Weights of a small transformer language model: no biases in attention or MLP.
Each number is 50 + 12 x the weight over its row's rms, rounded and kept within 0 to 99. Layers, rows and columns count from 0. The size before them is the row's rms in percent of the matrix's.

# layer 3 MLP gate, 512x384, rms 0.089, rows 214-322, columns 320-383
082:57 41 43 55 48 38 65 68 61 46 48 37 48 59 51 59 31 57 46 31 54 39 40 29 54 50 72 41 53 58 40 62 78 49 51 83 37 62 41 30 58 64 63 50 42 66 57 55 55 35 32 46 25 52 62 54 51 48 85 72 57 49 49 28
100:59 36 40 32 57 51 51 55 45 60 63 62 44 52 59 39 48 52 41 45 46 55 43 61 48 25 48 48 65 38 42 40 47 56 66 60 42 51 72 64 42 47 43 37 38 26 66 64 39 54 57 59 48 35 52 65 46 33 75 62 60 32 35 68
092:53 53 61 25 39 62 61 51 47 41 61 59 46 62 40 32 47 60 50 61 58 53 49 50 71 69 59 65 44 59 65 36 34 43 32 59 70 35 69 54 44 45 69 64 52 49 35 55 52 36 37 51 46 25 56 47 46 48 40 59 30 39 42 52
088:54 46 47 43 44 49 39 67 57 55 44 20 59 51 74 71 32 40 53 51 43 42 52 59 48 45 45 36 72 51 37 44 47 56 79 47 31 56 28 58 40 68 57 63 42 55 56 64 34 49 53 49 46 37 51 52 36 53 73 52 67 42 50 69
108:52 34 53 60 46 36 57 44 66 34 56 53 53 47 59 50 43 49 60 61 44 40 59 47 57 55 30 74 47 52 40 43 50 42 61 53 52 44 61 16 58 28 56 42 34 65 35 43 32 44 72 61 39 47 40 40 52 56 48 89 59 35 71 61
094:31 33 34 55 50 83 53 60 53 51 50 64 72 59 50 33 54 45 56 53 39 61 39 56 48 64 33 49 42 72 58 60 58 66 38 78 59 60 49 46 27 53 37 36 59 53 53 32 52 50 50 52 63 41 67 63 42 37 54 48 44 72 55 55
092:36 44 47 65 46 40 54 57 42 39 56 61 38 54 56 39 42 62 61 42 34 50 34 54 68 54 45 54 50 56 15 46 49 43 56 37 41 54 47 35 52 39 42 35 37 54 25 45 48 47 42 70 56 59 56 52 47 44 61 49 38 52 65 64
101:65 57 74 61 57 43 50 52 44 72 18 34 43 56 54 60 71 57 47 47 48 48 73 47 24 65 41 29 66 52 58 69 58 49 57 29 48 50 53 51 62 52 36 49 47 53 58 48 60 36 28 65 75 78 42 66 79 50 43 79 72 58 46 40
132:49 48 65 75 75 43 50 51 64 20 56 52 45 59 49 58 73 64 58 38 51 58 67 63 64 56 45 34 47 61 49 45 51 25 40 31 59 24 52 39 55 43 58 54 40 40 46 41 45 58 50 39 48 43 53 61 56 51 54 61 55 29 41 55
096:28 50 34 49 51 45 46 43 34 33 59 60 48 35 59 44 61 50 39 66 59 31 60 57 58 46 35 61 27 46 47 56 45 43 51 54 36 47 65 45 55 56 62 24 65 74 27 50 35 58 57 38 47 62 57 33 40 34 37 63 44 72 50 71
100:44 33 52 33 32 56 42 72 44 55 22 43 11 59 57 42 58 33 72 45 42 26 51 35 38 29 48 55 59 79 43 61 51 56 46 63 51 50 73 67 45 38 25 40 40 59 67 37 61 48 57 42 70 51 59 66 67 49 51 51 63 59 59 37
110:49 54 46 53 61 52 45 68 50 35 46 35 46 76 31 32 48 60 53 70 60 68 65 50 50 66 33 48 50 62 56 57 59 84 42 43 51 57 73 44 44 54 55 37 41 43 51 33 67 58 44 22 67 47 51 60 25 53 58 46 58 52 45 64
103:45 17 53 40 59 25 37 58 48 40 54 42 46 33 39 42 43 65 45 58 67 68 55 38 66 46 48 42 73 40 62 68 65 56 77 53 19 54 43 51 55 51 49 48 50 38 49 47 57 58 59 42 33 54 51 40 57 48 48 58 49 38 65 44
119:35 44 45 41 34 46 48 58 47 49 54 43 62 44 37 46 48 58 63 68 45 57 62 55 43 36 38 82 69 47 56 50 53 85 26 59 33 16 48 44 47 41 44 48 40 29 37 37 28 41 50 13 44 52 44 41 44 38 33 54 60 46 58 54
092:59 47 53 41 79 47 46 41 58 38 51 34 42 49 53 45 38 33 58 61 27 58 33 56 54 17 38 91 37 50 72 57 32 41 50 52 43 80 52 54 66 72 51 56 66 72 64 41 57 44 42 57 54 48 69 05 31 65 74 48 33 56 53 61
107:54 48 71 52 64 84 48 36 39 68 42 44 51 58 53 49 53 56 55 39 55 43 36 55 57 58 37 46 40 62 30 39 64 49 45 47 62 54 64 58 59 50 64 62 46 43 34 61 66 45 61 58 35 28 55 79 48 49 51 60 66 31 57 74
089:48 62 57 39 50 57 56 66 50 27 46 41 48 46 71 52 46 35 50 45 64 39 47 28 36 46 53 38 51 52 30 50 46 45 56 64 42 52 42 46 36 64 50 67 52 57 54 41 64 26 63 39 37 48 79 41 52 56 62 34 41 62 45 76
098:66 74 48 52 48 52 39 41 44 31 58 55 47 52 59 35 45 49 54 57 75 55 55 57 50 63 76 39 40 31 72 69 54 42 50 63 50 50 35 43 43 36 40 57 46 65 34 47 37 45 69 63 71 53 52 63 57 29 48 42 38 58 38 47
100:53 44 58 23 39 62 44 35 36 48 50 30 46 47 57 33 55 55 60 52 46 72 54 48 46 32 55 34 55 35 30 41 47 42 51 63 34 35 18 50 51 58 34 45 46 63 57 50 42 47 58 48 54 33 46 60 47 57 50 27 58 67 45 69
083:69 51 14 52 51 52 57 53 41 67 46 52 44 64 44 54 30 49 60 61 44 49 62 37 48 49 76 65 54 42 46 38 43 28 49 63 30 42 55 43 43 48 40 37 55 36 47 61 42 50 31 46 63 45 48 32 38 60 69 63 41 73 49 55
103:48 62 58 37 33 47 38 48 39 36 52 45 45 66 52 46 36 41 68 54 55 46 51 56 47 43 54 55 34 55 44 58 64 58 51 59 56 36 57 63 42 51 60 52 36 42 51 54 47 46 61 65 66 42 39 58 56 43 47 44 33 50 45 59
105:57 36 52 60 37 21 65 30 47 56 39 57 65 56 34 49 66 17 52 48 86 57 57 38 49 51 55 82 83 38 13 34 36 55 49 65 25 57 47 52 57 41 55 48 39 47 45 58 38 41 44 73 61 51 53 57 49 57 49 61 59 45 78 68
116:46 67 36 51 49 54 39 47 45 44 48 53 34 75 51 33 52 28 55 45 54 53 38 48 66 64 60 62 45 49 51 46 57 52 39 62 48 33 53 37 62 30 39 53 49 57 42 27 60 57 62 39 38 43 48 57 46 29 54 69 53 61 28 52
110:41 53 76 28 57 42 54 67 46 49 39 67 36 67 47 48 62 59 42 62 35 50 27 67 60 39 11 38 64 67 53 33 26 50 47 37 72 45 27 69 52 30 57 50 52 67 40 42 48 45 43 35 46 22 59 68 44 62 46 65 52 35 57 53
091:31 47 28 34 35 29 51 71 51 41 61 42 42 48 58 56 68 68 64 70 58 53 55 51 45 59 67 45 40 34 32 49 56 49 31 20 52 52 47 47 52 46 46 46 61 27 70 27 64 28 53 40 54 38 40 54 56 61 63 57 62 44 41 50
085:44 60 45 59 47 63 52 54 45 46 71 70 65 58 67 49 53 47 51 54 49 46 58 54 63 39 52 37 70 55 42 39 31 40 73 35 35 57 39 53 49 54 52 71 50 57 65 27 51 35 47 46 30 53 36 51 76 58 37 62 53 48 41 38
086:49 68 62 50 62 36 70 58 39 41 45 60 53 68 57 55 58 24 54 37 46 42 63 50 68 42 39 79 31 52 58 54 35 52 23 52 44 53 49 35 37 44 54 45 50 51 37 41 49 49 58 62 24 49 53 58 67 63 55 63 50 64 36 30
092:75 71 76 39 37 53 38 44 33 56 43 46 49 50 71 41 49 50 50 37 51 45 48 58 49 58 47 42 56 52 41 57 33 48 46 29 61 55 48 68 54 30 56 49 56 51 20 48 43 53 40 52 60 54 61 44 45 45 48 41 40 41 48 37
087:55 46 46 28 49 53 59 39 64 44 47 39 54 42 45 48 69 44 70 36 76 51 50 68 45 54 61 58 61 41 46 41 64 56 54 45 47 51 61 51 44 47 36 45 43 71 54 45 43 39 39 48 52 52 52 79 59 64 77 62 66 50 56 35
094:47 66 65 55 60 49 64 45 48 58 56 50 50 50 51 44 48 39 48 61 40 51 50 58 40 54 49 51 59 52 58 31 54 56 61 45 58 48 45 38 57 62 58 40 57 47 64 49 49 55 36 62 50 46 60 55 34 43 53 22 45 63 45 84
071:55 66 53 52 54 73 65 67 29 38 71 32 57 40 39 50 51 57 35 62 37 15 46 44 43 65 43 44 30 51 51 62 61 49 34 39 43 58 65 41 36 22 62 30 36 27 54 45 36 46 43 47 52 57 31 33 60 39 49 74 44 42 25 43
099:44 43 38 42 60 48 49 75 50 67 65 43 62 39 73 49 47 61 57 58 38 63 49 44 82 49 59 47 35 63 47 30 40 42 44 70 67 54 55 66 52 36 17 37 63 55 84 41 39 51 45 46 43 58 56 46 35 43 30 43 56 65 45 61
089:50 48 61 49 39 43 57 35 61 19 40 47 48 53 77 48 34 27 53 63 64 67 52 37 42 36 26 56 55 47 64 50 31 26 36 64 49 56 45 30 34 40 81 27 55 41 43 52 53 69 64 59 72 57 30 44 45 59 54 44 49 52 48 52
087:47 49 33 62 46 56 46 37 70 46 33 75 63 59 51 29 60 60 49 40 50 50 58 47 21 52 40 29 58 56 28 39 51 25 47 48 71 57 77 45 73 81 42 54 54 34 43 37 41 41 47 47 61 54 50 41 53 54 60 57 65 28 69 68
096:46 35 48 56 42 61 47 41 71 35 67 53 54 61 46 45 53 32 47 48 41 40 53 64 51 19 64 44 50 47 65 29 26 38 41 63 57 39 33 39 45 49 58 44 57 74 41 54 49 42 33 50 48 34 55 55 56 53 61 49 62 49 32 50
093:57 40 43 30 67 65 55 70 27 31 49 44 57 74 38 60 50 46 47 56 36 55 36 46 63 60 45 41 62 39 38 51 46 50 53 32 42 48 44 24 70 60 46 38 64 60 44 56 48 69 55 31 72 60 61 61 48 68 69 43 52 41 66 55
095:40 60 65 40 41 50 31 50 68 39 51 43 37 48 61 66 34 55 44 43 45 50 73 38 62 45 67 54 60 36 33 39 54 27 59 64 54 51 61 50 44 58 19 59 51 45 39 39 54 51 56 37 50 59 31 42 30 53 38 59 57 42 42 40
101:52 35 66 54 49 61 68 28 51 59 47 67 65 53 61 39 66 56 70 54 73 53 47 54 56 62 25 53 27 45 46 55 55 54 46 37 59 55 49 56 49 47 46 55 54 59 40 42 38 62 46 71 47 57 43 64 30 64 25 67 47 43 44 36
075:47 37 39 58 38 62 42 50 46 54 61 49 53 53 30 52 67 52 68 54 58 61 53 54 49 63 66 47 45 53 52 16 42 64 49 24 46 50 53 37 49 63 34 29 50 59 80 32 43 58 56 33 40 48 27 56 44 70 48 43 53 42 43 48
099:51 41 42 36 69 48 63 65 39 56 53 60 30 49 54 28 53 06 44 63 38 42 52 45 61 53 43 51 64 55 54 53 48 69 52 62 60 52 46 33 27 58 45 41 66 56 58 43 49 40 51 63 55 57 56 54 60 27 45 39 26 33 68 41
099:59 60 57 77 53 56 49 69 61 54 46 39 53 39 47 61 42 50 51 34 52 63 67 43 44 39 49 23 52 52 34 43 44 51 41 44 33 64 49 43 45 44 28 56 46 46 37 61 60 59 65 47 43 52 51 59 34 73 63 34 66 37 57 40
116:39 61 50 39 60 55 38 64 29 29 40 39 45 44 34 41 56 35 42 54 51 74 52 42 55 60 62 76 71 54 68 53 33 45 35 49 10 48 53 23 58 47 45 48 55 45 40 38 56 31 46 37 49 56 34 35 52 52 50 55 39 45 42 30
102:36 42 67 36 56 53 51 63 83 62 56 53 58 70 43 52 59 48 48 40 68 61 50 43 34 53 44 63 51 72 44 60 65 31 61 41 70 58 54 49 32 72 41 22 46 63 77 42 44 60 68 51 56 57 60 37 35 53 64 06 54 49 37 40
088:56 65 35 27 35 56 45 42 31 40 55 39 35 64 56 30 58 47 61 72 55 69 38 49 67 67 30 54 38 44 60 53 59 32 46 50 47 63 55 48 34 45 59 38 45 36 44 58 46 73 60 43 67 37 40 40 68 60 60 55 22 55 74 42
109:60 57 65 42 64 48 48 35 32 53 30 39 50 40 47 49 61 58 47 60 50 66 72 57 47 57 49 57 46 34 71 66 50 57 43 53 54 56 42 35 50 38 72 40 66 38 49 54 54 51 44 71 69 26 40 45 46 52 37 41 63 66 39 62
102:49 29 47 48 52 70 75 36 42 61 35 44 41 60 55 31 55 53 49 45 56 49 45 51 44 41 37 32 42 45 42 44 35 52 42 44 57 16 58 39 77 53 43 61 65 63 27 49 49 54 70 44 51 53 49 46 55 52 57 66 66 59 43 50
095:44 23 44 45 60 51 51 63 57 51 38 50 46 60 49 45 47 53 73 33 55 49 54 60 40 46 29 49 53 44 46 54 56 71 44 75 55 49 38 57 42 51 49 44 52 60 49 50 62 52 51 48 38 17 61 39 41 56 55 52 53 52 32 42
080:44 32 64 34 46 31 45 42 58 31 34 44 51 51 25 59 70 61 53 43 56 61 42 49 45 56 66 45 37 41 60 55 73 54 62 54 51 48 27 48 45 39 56 51 53 65 60 53 44 62 49 58 46 43 45 54 63 49 42 82 49 54 59 41
084:67 42 43 51 49 53 37 57 41 51 45 41 50 57 54 38 73 58 76 42 55 42 45 42 48 69 66 43 32 72 47 65 57 51 51 40 37 35 56 53 53 47 47 55 43 43 25 32 57 49 46 46 36 61 54 47 37 67 71 51 50 32 53 53
117:65 31 57 60 41 68 45 62 47 50 51 41 57 62 47 47 53 49 56 56 41 69 53 51 46 49 63 52 74 31 35 33 44 76 42 31 30 46 59 67 72 36 29 61 48 57 74 53 77 57 53 62 48 48 48 65 39 59 56 42 75 63 45 38
091:57 60 44 69 55 57 31 57 54 28 60 68 59 46 35 51 41 36 59 27 38 53 71 15 53 43 53 56 67 44 57 52 47 46 36 49 42 61 45 36 39 44 27 57 45 40 56 58 55 56 68 46 35 65 52 29 60 47 55 50 43 62 51 60
099:48 41 44 64 33 50 41 48 41 56 46 44 45 53 39 42 33 50 55 49 37 40 69 63 62 55 42 50 35 33 20 49 43 57 42 38 51 63 51 34 59 41 40 56 49 39 51 50 29 57 48 37 26 36 39 59 54 46 54 53 56 41 63 41
092:56 60 58 39 40 67 53 30 58 64 52 51 48 56 50 69 63 52 70 46 45 40 62 37 48 28 47 65 44 47 61 49 52 51 42 31 60 33 40 49 57 63 57 43 62 60 46 48 40 51 46 63 34 44 52 54 40 53 55 45 66 44 53 50
093:80 31 60 46 52 52 66 40 52 56 47 66 59 70 57 49 59 61 74 60 49 58 59 61 18 30 57 25 34 53 61 45 62 17 53 47 67 60 43 39 41 52 46 52 67 59 51 66 68 42 46 55 68 38 53 57 55 28 55 51 46 53 55 36
102:65 46 51 37 61 73 47 56 57 48 32 42 53 47 51 85 49 29 34 49 36 67 39 52 65 53 42 24 26 46 39 62 71 28 32 60 44 54 39 31 60 60 32 57 48 26 41 47 51 28 52 41 40 55 43 56 30 39 65 30 39 47 37 73
087:40 65 48 35 54 46 48 53 45 53 58 50 56 59 48 39 76 59 41 49 39 32 47 65 54 41 39 45 42 57 34 46 43 70 48 46 52 47 87 47 54 28 61 40 46 48 65 49 68 45 48 35 63 39 64 73 64 47 53 65 55 43 53 48
115:60 30 55 38 53 49 40 71 38 70 47 36 66 50 64 48 51 45 66 46 09 51 31 60 46 23 42 62 62 39 57 57 48 51 54 47 34 47 60 69 59 35 39 60 34 53 48 43 50 69 73 41 74 29 42 60 50 41 41 45 53 34 47 53
108:44 44 65 43 35 71 48 56 71 67 33 38 64 50 60 54 47 41 53 64 51 40 50 55 51 36 59 49 38 51 65 63 50 63 43 50 42 60 48 71 59 22 50 47 53 51 52 51 49 42 51 41 76 57 35 66 34 46 33 61 68 29 56 51
094:39 47 43 41 68 44 48 39 65 55 51 59 46 59 44 37 46 39 41 50 59 52 45 48 36 52 49 52 60 47 57 67 71 31 52 47 69 42 44 33 39 51 41 42 36 26 41 47 56 56 40 73 48 58 72 70 32 50 64 67 42 35 58 55
088:53 60 44 75 42 52 54 47 52 45 52 56 40 63 52 50 51 50 56 32 44 47 35 37 45 55 41 47 65 65 93 51 58 37 22 35 43 58 65 43 70 37 50 50 33 47 21 48 57 65 73 46 47 52 44 48 52 50 54 58 42 38 40 49
104:45 50 57 46 56 56 51 50 57 41 66 48 43 43 47 60 49 61 54 56 51 63 54 68 31 68 62 49 47 47 37 44 48 57 25 39 72 50 40 50 59 65 55 55 57 42 46 30 59 49 62 39 75 33 31 59 36 56 58 42 53 57 36 49
098:48 36 50 53 56 51 50 57 33 57 51 57 44 68 53 37 60 64 67 47 54 44 42 44 45 34 22 54 33 64 51 49 40 55 70 61 40 49 52 37 46 39 52 35 40 60 36 61 34 50 55 78 55 72 65 67 54 50 65 50 40 66 56 65
099:39 57 45 25 66 52 51 40 28 42 66 48 56 86 49 38 50 36 56 34 33 54 30 84 81 24 39 57 53 56 50 65 42 29 62 51 73 55 61 44 37 35 46 48 45 63 61 52 59 51 53 73 33 40 60 37 58 33 60 44 37 51 56 67
116:44 39 44 47 32 51 45 50 40 60 45 51 30 50 24 45 46 36 57 52 54 49 46 43 55 63 67 45 43 70 61 56 82 64 58 51 56 61 48 63 45 28 64 42 46 50 50 35 57 57 45 55 42 29 48 74 44 77 34 54 47 58 49 40
089:41 49 50 35 63 39 56 56 33 45 50 50 60 37 54 58 54 63 49 60 49 27 40 57 71 66 44 64 31 58 58 56 51 49 62 44 61 40 71 55 49 53 43 32 41 47 48 43 38 59 57 73 38 50 39 45 55 35 76 49 46 44 56 70
102:58 67 39 36 58 82 36 49 56 53 45 38 50 50 40 30 51 57 56 49 61 46 38 58 53 60 51 78 34 47 68 66 53 70 55 61 45 52 43 62 62 37 58 34 56 49 20 53 41 63 54 26 64 57 28 40 43 72 28 52 48 42 47 31
101:50 55 54 58 61 44 57 69 70 34 45 37 45 44 33 34 51 42 42 50 41 67 63 51 44 67 47 59 52 42 56 36 53 48 46 43 37 50 48 31 45 46 43 40 52 40 39 28 30 57 53 48 29 42 44 61 37 64 77 60 35 35 68 57
086:63 52 48 59 57 60 59 64 39 56 53 56 52 56 38 58 43 45 46 61 47 26 39 81 50 54 43 49 48 57 42 45 53 55 55 31 54 19 43 50 70 45 57 56 47 30 47 48 36 56 51 51 56 58 44 36 45 53 43 60 45 49 48 54
100:33 50 39 42 49 47 52 36 43 35 46 59 43 39 51 51 39 43 60 57 48 70 66 47 43 40 61 42 49 43 38 49 46 44 64 69 60 36 55 47 47 65 54 50 62 66 48 39 41 29 32 21 69 57 44 34 54 59 46 63 48 34 23 50
091:37 30 37 39 39 81 54 65 59 39 48 49 60 72 45 61 60 43 56 51 73 60 70 38 54 63 41 46 57 41 75 40 48 52 26 63 68 30 70 30 31 62 41 34 40 41 16 19 49 47 48 42 43 68 29 52 60 60 38 37 45 47 43 35
099:61 50 57 53 28 31 62 70 48 42 52 34 44 33 59 53 58 43 45 63 45 72 78 46 71 45 53 58 51 30 71 60 51 33 41 41 46 47 49 43 59 73 35 46 53 56 34 37 63 60 47 37 59 69 42 48 31 38 54 35 41 57 55 58
081:24 71 48 71 63 54 45 53 50 64 63 58 58 47 52 44 59 67 34 60 31 70 54 44 40 54 63 43 55 43 51 63 77 33 65 34 54 43 36 50 73 36 55 45 39 64 51 55 50 60 47 65 40 25 80 62 55 62 66 64 43 60 36 57
091:62 31 56 40 65 58 63 47 50 34 32 58 36 80 56 39 47 47 52 56 60 69 62 54 37 31 26 44 50 52 50 61 67 31 71 46 51 52 52 36 53 62 42 34 47 38 44 64 65 48 35 50 43 53 50 44 67 54 57 51 54 28 56 48
078:41 35 29 43 69 32 64 54 43 40 45 51 60 45 36 61 67 56 68 50 56 59 67 58 52 58 48 39 43 50 38 60 53 42 41 30 46 45 47 60 54 68 52 39 45 62 47 63 62 48 43 53 27 25 51 35 71 58 47 53 62 49 55 40
099:58 41 46 43 48 45 37 46 51 50 36 54 50 60 31 51 41 55 33 45 33 66 39 66 44 48 44 32 40 68 61 65 67 46 50 44 48 56 52 56 45 25 54 38 40 67 62 68 53 52 45 45 59 64 81 53 59 56 45 50 42 61 45 34
098:45 42 76 56 56 45 42 55 69 47 37 52 49 47 71 39 68 42 43 46 58 59 56 41 58 29 49 64 49 58 35 52 33 54 44 46 56 51 53 47 46 57 58 55 50 45 38 53 45 67 50 33 24 44 63 70 43 44 57 66 60 41 47 69
088:36 53 55 30 43 56 47 68 51 60 73 49 42 58 43 32 52 75 52 57 48 35 46 53 68 56 24 37 52 37 53 33 34 54 59 51 56 33 61 42 41 35 49 60 59 48 51 31 72 49 60 37 62 49 53 53 32 48 43 37 31 51 36 67
097:57 50 60 36 53 49 52 46 40 57 32 30 46 17 43 66 69 59 64 46 55 57 34 76 47 58 60 59 40 49 36 48 44 42 55 39 48 57 53 63 60 49 51 53 40 43 56 59 24 36 58 35 33 35 41 73 45 64 47 41 51 36 39 52
092:46 42 51 51 51 49 40 61 64 34 44 56 31 37 48 46 48 68 59 43 64 26 47 59 63 47 42 56 62 40 53 39 44 29 53 35 64 57 47 41 54 61 48 43 62 37 56 54 31 59 53 31 46 55 68 48 60 54 61 33 53 41 64 75
102:67 34 33 51 72 50 56 54 69 40 42 59 51 48 42 56 55 44 56 37 58 62 43 48 44 50 41 48 39 73 27 51 24 40 38 63 68 62 54 47 75 52 29 58 47 44 44 60 51 57 54 99 63 60 73 49 44 39 50 38 55 39 60 50
106:51 43 51 57 39 52 44 54 53 42 46 41 41 57 38 59 50 98 55 34 62 40 27 44 53 57 34 42 47 44 29 53 60 41 61 35 49 64 55 53 35 43 54 37 45 44 31 48 25 36 67 31 59 50 38 61 56 42 61 54 26 58 51 43
119:74 57 44 45 62 40 47 43 52 27 41 72 54 39 62 46 26 48 54 40 56 69 66 46 51 62 45 68 59 40 50 57 33 47 32 45 33 38 50 37 33 71 32 58 51 49 22 35 26 46 54 22 53 68 63 51 50 51 21 62 35 66 30 42
095:50 48 36 40 40 50 47 57 52 54 62 53 54 70 71 15 59 45 55 47 30 45 41 62 59 43 38 54 61 45 65 35 47 27 55 59 45 48 78 47 66 48 84 29 39 41 65 58 46 63 62 42 57 40 53 56 54 62 63 38 53 56 53 49
101:38 43 42 51 49 52 42 46 54 33 47 53 66 28 50 48 50 41 54 48 31 55 39 48 41 42 54 47 75 55 58 50 52 61 38 46 69 21 47 63 55 60 41 65 61 61 58 95 50 50 68 33 33 50 53 48 20 46 55 29 67 48 62 57
089:64 55 40 31 42 59 46 47 49 42 51 67 69 43 63 47 36 27 54 31 32 79 53 29 41 33 52 27 58 51 47 57 50 48 29 62 39 61 58 51 44 87 52 25 47 51 55 56 61 77 53 45 52 58 60 45 42 81 47 63 66 44 73 57
113:53 70 54 72 60 66 78 39 42 25 54 59 60 53 69 57 30 35 45 52 43 76 54 47 41 44 56 47 53 46 58 39 59 47 44 44 41 58 56 37 37 62 43 34 38 32 49 41 78 67 34 46 37 23 45 42 48 84 58 40 41 44 46 37
087:74 35 29 56 43 69 55 54 61 54 80 61 51 51 67 65 69 53 49 55 62 49 59 28 40 25 49 36 43 58 48 44 45 47 61 56 62 55 55 41 40 55 42 41 44 54 50 27 54 51 50 37 25 59 32 41 51 60 65 49 71 44 47 68
103:74 43 59 20 36 54 35 59 47 63 47 71 28 63 65 42 41 38 61 53 45 35 54 43 63 33 47 36 43 46 26 47 48 45 51 37 59 54 66 73 55 38 40 55 43 53 46 38 55 46 51 57 65 57 69 42 59 44 71 42 63 29 22 50
097:56 56 46 54 58 60 37 69 46 62 52 28 41 39 50 71 21 49 52 40 48 47 41 50 54 43 49 42 45 44 42 76 50 38 41 46 55 43 41 43 48 58 41 58 34 50 52 50 45 34 41 62 47 68 80 42 48 46 49 57 42 42 42 56
086:44 50 64 65 66 53 55 43 45 54 39 43 49 55 56 66 48 60 76 37 41 65 35 63 70 38 52 31 42 73 17 59 45 70 56 42 48 41 39 34 74 51 50 67 36 47 46 32 39 80 59 42 51 63 56 64 44 55 61 56 67 40 43 70
093:38 62 66 18 60 46 55 38 50 58 27 54 54 32 60 45 41 39 40 56 46 67 45 33 36 38 52 44 52 48 51 40 62 37 52 43 41 57 57 37 50 59 54 41 58 41 20 60 59 23 58 79 52 74 44 79 13 44 68 48 53 40 26 29
102:58 48 55 53 43 61 42 32 47 54 43 51 39 53 70 55 73 34 66 49 65 49 53 45 58 71 51 51 48 48 59 47 62 50 61 62 53 55 43 63 43 27 50 40 45 69 45 57 46 35 56 58 47 47 12 67 40 54 37 51 37 47 32 55
107:41 47 45 59 57 35 46 54 42 45 61 69 51 70 45 36 24 36 60 33 47 64 56 39 54 44 47 46 44 63 52 55 58 30 37 43 52 49 52 63 64 47 52 44 39 33 49 64 64 47 49 40 61 42 41 62 44 44 69 52 56 58 42 25
088:42 26 27 59 65 51 67 54 65 54 40 65 47 55 72 61 66 46 51 72 43 45 52 69 29 58 58 46 43 41 43 63 41 53 59 48 28 46 41 53 76 33 42 43 38 56 53 50 43 46 62 54 31 68 66 65 44 63 69 44 41 50 54 61
096:66 58 42 62 34 64 36 37 42 35 30 56 55 53 43 55 52 52 50 37 45 60 63 31 50 56 51 48 59 80 49 58 59 46 45 50 57 53 43 37 67 35 33 37 35 48 48 51 47 48 47 62 66 81 57 49 28 71 51 35 75 34 75 46
090:58 56 56 53 56 23 60 84 38 75 55 36 29 50 66 62 54 77 74 62 53 54 44 35 50 67 56 43 46 52 35 61 62 57 53 38 34 66 71 63 21 54 40 36 48 41 64 35 61 49 73 44 56 54 45 61 55 37 35 56 43 55 40 54
088:63 55 55 52 69 68 50 40 46 52 51 46 52 34 47 54 78 63 42 28 34 67 43 56 71 50 58 38 87 65 26 62 54 47 48 32 42 57 51 28 54 53 49 43 50 48 44 47 57 65 43 49 36 47 64 75 44 80 40 44 46 49 46 70
105:61 68 54 65 64 59 51 64 51 50 66 49 46 36 56 57 53 49 44 40 67 47 57 61 43 39 50 51 48 55 53 49 60 43 59 41 50 64 35 59 58 36 47 71 44 63 55 72 51 49 65 51 25 51 60 60 32 57 65 34 33 43 62 33
096:28 68 67 55 75 44 55 40 53 75 37 62 38 54 49 46 46 55 51 69 31 45 58 71 79 63 44 57 58 45 37 53 75 40 46 55 57 46 61 42 72 56 34 52 43 46 62 50 64 66 50 38 47 42 46 67 43 77 55 53 55 74 60 60
091:46 42 50 53 30 55 36 53 47 42 86 54 51 48 51 82 66 57 74 50 28 64 32 27 26 41 32 60 55 57 41 54 41 22 71 50 50 37 67 44 34 64 48 34 59 65 48 47 54 54 55 61 51 35 67 54 33 58 60 59 35 54 39 58
106:60 50 73 53 79 62 65 55 51 61 30 51 56 61 68 50 51 33 64 56 61 44 52 44 60 38 43 74 62 53 55 44 58 36 60 25 45 62 52 53 42 41 55 56 46 51 46 50 48 52 28 43 30 51 48 62 51 38 44 65 43 59 48 53
133:59 57 72 51 67 51 55 66 34 42 69 49 40 75 51 54 55 59 72 66 35 54 24 36 39 33 53 45 76 40 42 65 46 56 58 40 45 55 56 35 53 28 42 40 51 49 57 43 63 57 55 34 19 42 36 64 47 47 50 44 44 48 50 55
091:48 45 28 49 51 67 66 54 56 47 55 48 43 42 53 42 49 57 27 61 59 67 29 39 40 65 35 38 37 69 60 44 64 50 49 61 88 59 88 50 55 68 67 33 57 37 65 41 38 71 36 40 47 46 61 49 52 36 43 51 25 52 70 50
107:49 51 40 45 61 51 64 61 26 62 41 47 46 48 47 33 56 27 62 56 54 57 48 51 42 58 44 86 67 55 54 52 49 54 90 50 37 40 72 54 48 32 48 41 28 42 54 36 63 58 62 45 52 49 46 63 60 37 57 61 45 43 47 39
097:60 39 74 48 45 36 64 68 57 44 47 59 59 51 58 73 35 38 53 65 66 65 67 48 40 32 48 54 47 31 57 42 47 49 42 64 38 33 40 61 48 44 91 49 42 39 52 51 47 63 56 64 52 31 42 66 57 40 58 61 38 60 70 63
084:67 55 54 50 70 49 60 63 29 20 60 59 55 42 29 34 31 40 46 47 17 51 50 38 43 51 51 36 52 71 34 33 37 44 51 54 51 34 42 43 27 59 42 51 49 41 43 44 50 39 41 42 49 72 61 74 45 55 50 35 40 68 46 50
088:62 45 51 13 59 34 42 59 70 40 32 44 51 44 54 38 55 49 56 49 41 51 35 47 54 50 59 56 77 61 58 52 56 55 55 25 35 49 51 21 58 46 52 29 38 40 60 41 46 75 42 41 58 38 51 59 39 32 52 58 48 75 53 49
093:53 50 60 39 48 49 46 76 63 45 47 50 59 35 48 53 60 34 50 62 51 63 48 36 32 48 56 58 30 58 49 44 32 48 57 34 44 34 36 50 73 52 37 49 54 72 37 56 45 47 40 54 28 38 39 54 50 65 59 43 59 48 59 42
163:67 59 68 53 52 78 40 48 48 42 18 50 60 63 43 44 48 28 46 46 52 43 62 56 65 45 46 55 47 42 43 56 60 41 47 41 50 65 69 38 59 49 38 56 41 52 36 37 50 61 36 37 40 36 47 72 56 41 40 42 63 45 43 63